config.toml
num_attention_heads = 2
num_key_value_heads = 2
norm = "rmsnorm"
rope_fraction = 1.0
qk_norm = false
attn_scale = 0.0884
init_std_qkv = 0.0375
init_std_o = 0.0
init_std_up = 0.0375
optimizer = "muon_variant"
decay_fraction = 0.605
batch_tokens = [65536, 131072, 196608]
train_tokens = 944000000
Each number is 128 + 24 x the weight over its row's rms, rounded and kept within 0 to 255. Layers, rows and columns count from 0. Numbers have three digits each. The size before them is the row's rms in percent of the matrix's.

# layer 8 attention output (transposed), 256x256, rms 0.354, rows 194-219, columns 128-255
107:110113158108102097156116107125096134146140121123121176092129128161174150113119107109133125137122128111154135141114160172124140091159147151117114157122138171131138079138064102128139142070155108147129142147143135127151131142148139106089130106114121157152172139116120127156126122163134069184112150141148133122097140075181116128098138144147124089092104131109109129114117128118138109132099
096:156122125124111131118141145096121165121156116134129135092163141169134087155155112113120125120113116185118108127132145064138162114157155087104122119077121077125133132140104149120080125111170168101140135135148119132102154144138112130100159133143105111102129130129127105144088173099106164135105107169108144127077145153113140115129128134133120181171131059160101115144144145142148120147153
102:127110137128119111126171056098146135140182150116093103106130133166139118142121125134135142129119115121136178120105148144171133110091135146108122116177123146131139155144164113097152060073168088104097135127124149134121142154134120143100131150129099130119162149139121165141082141118116143177149125135149108105147151137100125136166142112090107147114145091144119132089101132085156064113133
097:124129132103141150115170100143136145092076170178104109122152132087148150144171110114105112162131117110133147101134124127143108153101167132096119129149117106115119092140184142140129161178138146159123144145132117152082148083138087104088129083115123083120116115136066085131147106149127141099116162168091139134109138171115141123094091164092157130125124129143154108137104163114139141137139
105:143100149124091154134089144110153200156118142116157103118092132077115096122104137131103168070116131108128168091140140142112104111141136134149116120131116137080133125149097097126159126123148132135173166155134188136123155151156098151146110139147112183120083088110128110068131080130108068089127095144111153124151136090089104140153137145144108121105134113129069147106158118125143123105087
096:126082122119094165113143119106152130152129125186074119130137168142104121168110142124115094167111136091137083133139132141150158115130151121127095118096117110157132129125152145047133119097129126122159125131151101143181146127130124132145098121108107127092140153114167137110134160144133171155122154134087102130156122133124183084108106125183104141133125136142096137096174192106144117131134
104:141121111133127145094162127142134146132128146138099144135139096130177122194105110091102139097127130140086101084155080108098127096112143135113109143143097111071151105100163104135098147148129165103144146123133132183136101123109128095126126128141136150151147133134145133113133145108117128146129133153133101115113120129108134104098105130133174123154141116209131168117114136096108139147157
100:087124115121130111104112160179125125127136134183134113136126096150158139167090141127140160070119106117138105133162164097083081127139123127124169128139121123089142184157131121142165082112129152132097169136114095143132148125156149141141103128097115109105120108161127130118145138166103141140140129128128115104142149153109169126097085132124105130141091121111118138098113088149176150156125
088:103114112133113124184114100119124132101138121096120135171115124120107124106115124072123158153091124150111175119116133069104131084153100106130163103115138150076078124162117140096136077102099141132090071115142118100144104089160116114106134162104092126117143108150119143140138148155122089135143160113165134104132100111140133131086140128131086101160082123104125119133151125114099110091137
104:155090158126120086088147138153114121136122162153112130139155091140112183081124125179162157129141121115134132094121145153168096136155146098117151129160124119130096107119108118175159147124134156141145176128103165137126120111116138096098122172141142135127142153141155148139113116131169143108147105099154114122157130146121128115097147112127129105146120174175129180088111119120134142117115
094:130156165104133098125153112103106117118136091110144108124134121100184171144132130137125127119136103112096152120150157118141209118133117135167149090137138104132140109105144102126164165085142134139120114115186104175192113116115114178155125143126145129136090087116114084111124109156134128107124106108120107092114114136158134135128115143098135166103121123097119112178122113136135092093114
095:112142138171142154148133129133193103129134156116127143128134141132130137142101174153121160120144145130117122112109096128147101129123105114135086202139106147086125139108125124123135148116156091119150166101117081150130109152112138143138123081139110139139097138164110111150146107102120105131116128074133147115124097084099151139147138121136121142155140123120122143145148136134133086091176
098:090099104132153133104124149125177145170138104146132128102098137126110123140136130120126095114114138133124150123119154114126135110104104082197105138133117124164141094101147114154149064112161099152101119152160116142102123147136144138098136134098154168109131124156127171135121136141184137135144127162123174173091124100098116118161123128119139144086146183111138117141088142127100095149166
097:141107130134121085157105087097113146134081119120133122131108144131108132133167137123137097122142123112123145158145127120161103155149125087126125126114133138159094152123147137093179157137067134109180140105104137138116130078121101114106091117069146123156099155110111132107122144102121101098161093122113132137095129124102076131146154127106124119095139098113117124153128163115131134130115
105:151089103151072090118103148142145132128134111146140146164128105162130158119173092140106128129133134088174133110124129089146163111100115183137096129160104101150150105107076125085103168128124085145143122187155131128187154131096118149133154106096081135102086139142103111120133111112161126112086095154122071160140120128160123125105129131135143172132114142156149175133145141113112131082142
110:152081105099155128137133135153159097113157081142157114130089121117153151122103136159151178075122129177105123106110142115137168112112130146150147089126100092121079146131061162115112112106133129128143096157149165131116152081101135145149115127113078118110173119124153100156140153125156095105159094124070107133108161111148163165102162142156110130143085100175142157156105115136145115124144
103:108133154139137088169113118108132139131154158114132106130141131090118161108129109132126116106104139130098103095198114113146101117123097122123141130102131154132136169138065113140102157102138162105133098104137095104148144136134149147095156086103115155106100191124162147135138153156088101112099104098157098108126092140160145122067132160144087107161123109148135135147176106147156157150141
099:124123139098116121099138114154111160153121132126123160140106113131123104136124102072118185130111093095155154134120131122146132117109123114146136133132112112117115118076105123141120134130137132140141171126154212118091135122145126159132115143126148146138207139103144137119108124132095095097109137129211176114133120160171131120164151128107137145145128159123141110145144140127129142131123
099:151134125116128124167124136149136140116136172095110110106136156123112123137135129167111102138177168044137129128136096127123181105107132179095150121124180139114114121153090134126138152112145105092146124101121181153103112133148129110160127147107149110134158100154109110143139154136101162137112118098089130117111167118131111177086150154126114141103123094100112120120085124135102137112154
095:114132138138113157101110157158166113145110147142122141138125109093082135116173117147093125120108095148085092107148104139118169108089120130128119115135137091100091099136131088113084134117150154170161162140138158150108107126121118093119117163161128136133117137095094117143108138137078138104099145128154082086153110104156116116098133093105097133124111092089115169148120104083160160107147
105:142103125138141127123129122149167129112153109129124142133119172136131140134114120129101151089138141140150124130138116141104125126146149142154120129141124164080141142156076158136112125134131114147093127157119132118133121103112126141171108131116144115156125157136088117136119126136125152162109141141178116124174158120170103109129098148139089109163166066156123121133102093126153112130109
093:139132120130102146095137103127111099126129160106100120142141129138129150145125105069116141126098153120139098133122089152097148129120145120157151139078099115110120145095128111154124128089138111116090117128124155075157122083129135125128142166101092154123140125106127137151107150121153110139144113132112177147128091106170133096072142104070169084089118133127120145120128105114141121127165
102:085151152099120072130156148097103074124139171160158118144191119126184111110161121138134124103117117138113140088152132178136116137113144140102105168122104132151126156128123139138099144122149121134152154127110146096092102087169140143094113108134170096109146170114123163107147133138131155150154137108104096144113136123092133096079131132160173122151119117154166102144152128139126143146123
107:152148095105115106108125122159156171118090100129153125161106149130116114158148122119190083100070145125137102120150123095172140150151107133140105188126152149168117133134128151153141136104145141129097108143120186135131142106155129131117118121119106148116135130112156133153123151120150142103127127100114143144143166093122096122118149133130105135091099094116112137102146121144130139139166
097:147123143118170126162147098146127112150162149129145099173102142139066129110113143117130102138153129107167153140093109177107131150131141148097126131127103151144133137118121106067144125116114130129154130147133103120120158124133136160136131093091111094151108181159169144152130145133115163120137132152170118098162112132091119145141097180096125150108130155142178126112137091188137163114098
096:143142115117145142106129085150121143117112146127130121142166147110125126152133098142122115093117136165124173133106126197106117194104128100157135097107181165155120133110092174118122113133111141077110145124129156143159131143151112122149099160141062142120173092110131156077112083131110130121129107160124116138104142064127125152094126100100144153170106118110100128123124151136137113121125
# layer 8 attention value, 256x256, rms 0.126, rows 195-219, columns 128-255
093:113157117140119111137143148150113157120151099165102098156090164113132101121120143127154088120118102168124099101132170124209136117115122131118131111101155120145142148143142105118144114138164124106128105152116139158120102147107126100139076174168131068140147144145113177165192139127138107135147128145133090154117138118107156108131144130143124114133105091132121192139066175125137160139119
096:115104112144074141138143126087147111130163144134125129115133097124111140133117039127119121097155136114122100135143121116145136111102167143152115120108133142157076119132093116102118136137135095072120168136151133113102142145142117162113116116049125145127138125133086177122142137204097214123106193098137135144138132147087152105138118093113158093121124089126140155123115140161126124153133
097:128136112105122136104159097140119161104090110122133118139122136087114167117122138123103102156160139138117084152110090107121083185150139143132139131130130103129133109163114160133145077117146145119090174144185085103099135147113124097175117101085173086123119070105130109130127112146101123136131178146121104102121153159158101107113110164109120126135139150100152103123153110105137111093122
102:156178111079127126092123185101123127133134136134143148107142117134137159117118086158135129122141144074107132097147126126051125063121125055127115159132116150095173122131134123118142162149130159118138160137098133117117097108136131128154167108155143136150131101113078102119094128124104108121160109190094145128150145125119101110130129133153192118101159160143146095136156149109139132129109
105:139100187113120112141132133128152161150163128141157111119110170126131135136146138143162057110098176125099136068122127129149106139107128131170113087126120127147128095129110147112118121160152067088163120143114099163153150086158134110107129158086120114138128119095133106138115143126101152123110145120128104172129103162109149093165137091141125153125167103131130130172170090143148116129107
095:101154131101133102107141103117148166081108084136123126140154118077104124156126159127178092132135131147095093080146143166130138129135175159110121124142194115111156082115147138136136073159094178108145099127164103159135121153135157121124112160094129121132131131140087096142165076133124140153147157132144130104163143145124124138112108103155136117113096137118157137141137084080129123097127
094:150139162140142122109110159133072122096135110145132133107134135130121130171111133087144149100149151146146138169133157142121136136164122181158124123127116134073141133118140156153131163140129167166109133096116118116107106167199127115121097149078158118161167113139108101157140121149117134105130147146159148119149099134111178133126140130113137146165159093150103119159142151130114167137171
092:147133142171128159089132105115129124148087131067105123120106133160119141125134071098166151145127121086148160165141110133070140140108082168125146145101079127137144118083085159130129153108118124138147071134146130146159149140128122118131086134144152122135134161098159101103149113101151182104135151114104152151144074125121120070124148149146092134145118117131092090170092137157146136147108
100:129096091137129112129092119152135153116094089132112101094138102168125161157126135114113175137173147142119136116115123115133135139172171173099128110140138125138149109123099116091146172152140182119116167099172137138134151136120110123078094118127144127123106114136149137144069109145115177120100131115130131107093122124155115121091151123140159133139129150083158140171148160110123142095136
096:136146113150097122122093105123190112129140114105133179149100147156129151073142148142134118116109132116137164088130104073117123131139183146156127120122150128095140142122142112085126138094137125160112135138132111096123145134107164155110080174142107134112140144111163119122137111141098110100132103149144122177157063141164114143118134120091143138144145120122085126107100127139161136162106
097:128117176143131111169078117099117113148124126118096092140176121109152140112142080103124115145139116159106142101134166147140076121116138114118153145178140181141112099098135132105133146173150085112151162158144120111124121119147117123131169102168178138125118120152117146161186155129109117145182071125119146108117093103146161121141141091090125136141125161152128170113136119126080130135099
094:102141130152106157155143147119126120117135121154137177126074105159140100118133147102144093151123129129131092088112166154135117098143134133096118135130123132116109132049114134126144092127127085120112154098140095152120110097130138125132116076106161180105132152152136098125164122163129116105137132161097098124145098171130133106138153115120112087134136139106121116127143156148155090139110
102:087137114100114129120058118123134150133116150096115071137116092141138092137105123137162129115132136110129158185133110152148121126116108055138115146163078108126187136180116143110117120132134120153107119146139133144130132118131112166125122111143133186129140112087127125121101114137113105115056089151119124136106120164131101120123155118130146124144171139113083077155171107144169133133150
095:118133106112141100159137136135212119140120147101114181112086138119126103151156179174109117145121144126129108132151090089138104164154134132104157137132146133143088165136166134122182120122137079118107128119113138140150139139137149150094141087156120118107159167160114089139179087152085130122140122160127103148108101130154103120225129134156115090104151146097155090121145094096109161109131
104:133151141120128125152117132158160099138132124103123147133109140141165180155149168099168142113177134182100156133145109158139161151116127111134143157140105165121138113100099114122108124128113139164114107128139132114116095108141160093096053111139117123151142143119124161131144115187193160143177122138115099075145157099140114136150097122167140148137115102097145132118126120135124142145171
099:098106142125178139102102150130117084178102156099102093128157105110153173140120197109111095131150178147129145148108161107115109144139113109147105138113095118111153128133132117108131102141121141123142116089094094138131148103145139135121086117104115146117076106137120104138123139129132141101101127077108137195106090113081111128157097125153130141147151119111127157121112137129089111111111
097:107174142131126127129136128109128166125130128128142086128120126174083136144121069139108157128136113090109177135113129136117133178096134124137128133150124119135103122111123122100109127101124120144107158154120146106121080120121118144092169097106125106140160089155082110157115101102102078124121104148134137108141127115132124090144115118128095103076052143084114132136132159112139147131132
099:115139143102116141106124162145167124106154150109136117138106137169138105126110174118095167138123162160145141168129150112124101112137157149091145177084123121174152147150118125114094119072122122119144117114132190083152134168085117105150132081107152142099157137176118165108100121078144169107111124105114101114126141088126103199131124123127108075148187113166159142140101148121100130111153
092:122129073102169116081139132118114142139115130084122128166144181114071112148117136106142139158158147136114117107169089137131130134165139098136146124129119108127151128155122141164104096116152143115131144112182120114123169092121162144123136128121090116144107126113108160185092095098068083117120142114130157158138122156104133148134096122121094136133118139144173148133106109102113151100104
097:127135188147126140130111155145179098133124118119131118147153130124133121140126159160175125111140149087133074149170146123128118132107114106107144131156120112097087147169109132133134151088116132100163114163117136130102142127108110134144115117123165128126133153120158135094122110116081131155127149123100127092150125119137132149148142139145142114085127101117108129086132122131115130122134
101:084127127124126130143166131153088125171144106106146149165144124100122114138153103102149138109148085106095140136151079128144146128075121161148136111118118156102082105096150163193143149165119130173086111113102146122112111123110125166136108127102102133131130087121108150098146076095073163102158105123102113118155162095134114111128135118136161126118115130119152173157118155145138127138119
100:131133145124145123164172123141131119147164162110147115110126121116133162150138131102118119130149137149148144159105160153121131110127112116153151152158145097144101116109137142107139101113125157102141154105105101128128105159122185131123107115090133155112066132107127180110099130148138205136146153128138136125070133095119192141099099132141143110100096135126139141117079132121130103163152
095:146159144103134135113109147193146148155120155150124152097140116180105116101138097138176126132101069130108127106141125145142161129160097072126118136129067091146115183110145150110114125104109133145128140134108127158129105111130126137074134160140133149122122132101121194077115113135137176107135134129101134135150153117150123184179102120175095072122101100110092079161144121134115125116112
102:118111139077111144107115058098098090098125136115151103133157159112110128150134121178125115131125127105113127128122110148127145154166136169142151159131082158109135141100121121102151172148142135074154138144125138103123124091082116126109144158038122134112150096125097113117100147108097129112119106091120162140104122128087194135123116152135135126101148101148105126103136111162130131162097
093:155161042126121090130164123140112132146146119159156125127153117097145149128101114073136112153162121135113177153136162174116146074106126116130117104132150100097134146067151150107109133118105108187098143102101140153109141134155125121124127137152121107131129127147112146067140145150113137129142098147139085133149130118110040116144109130139134143110105116141134128101120144124197134164143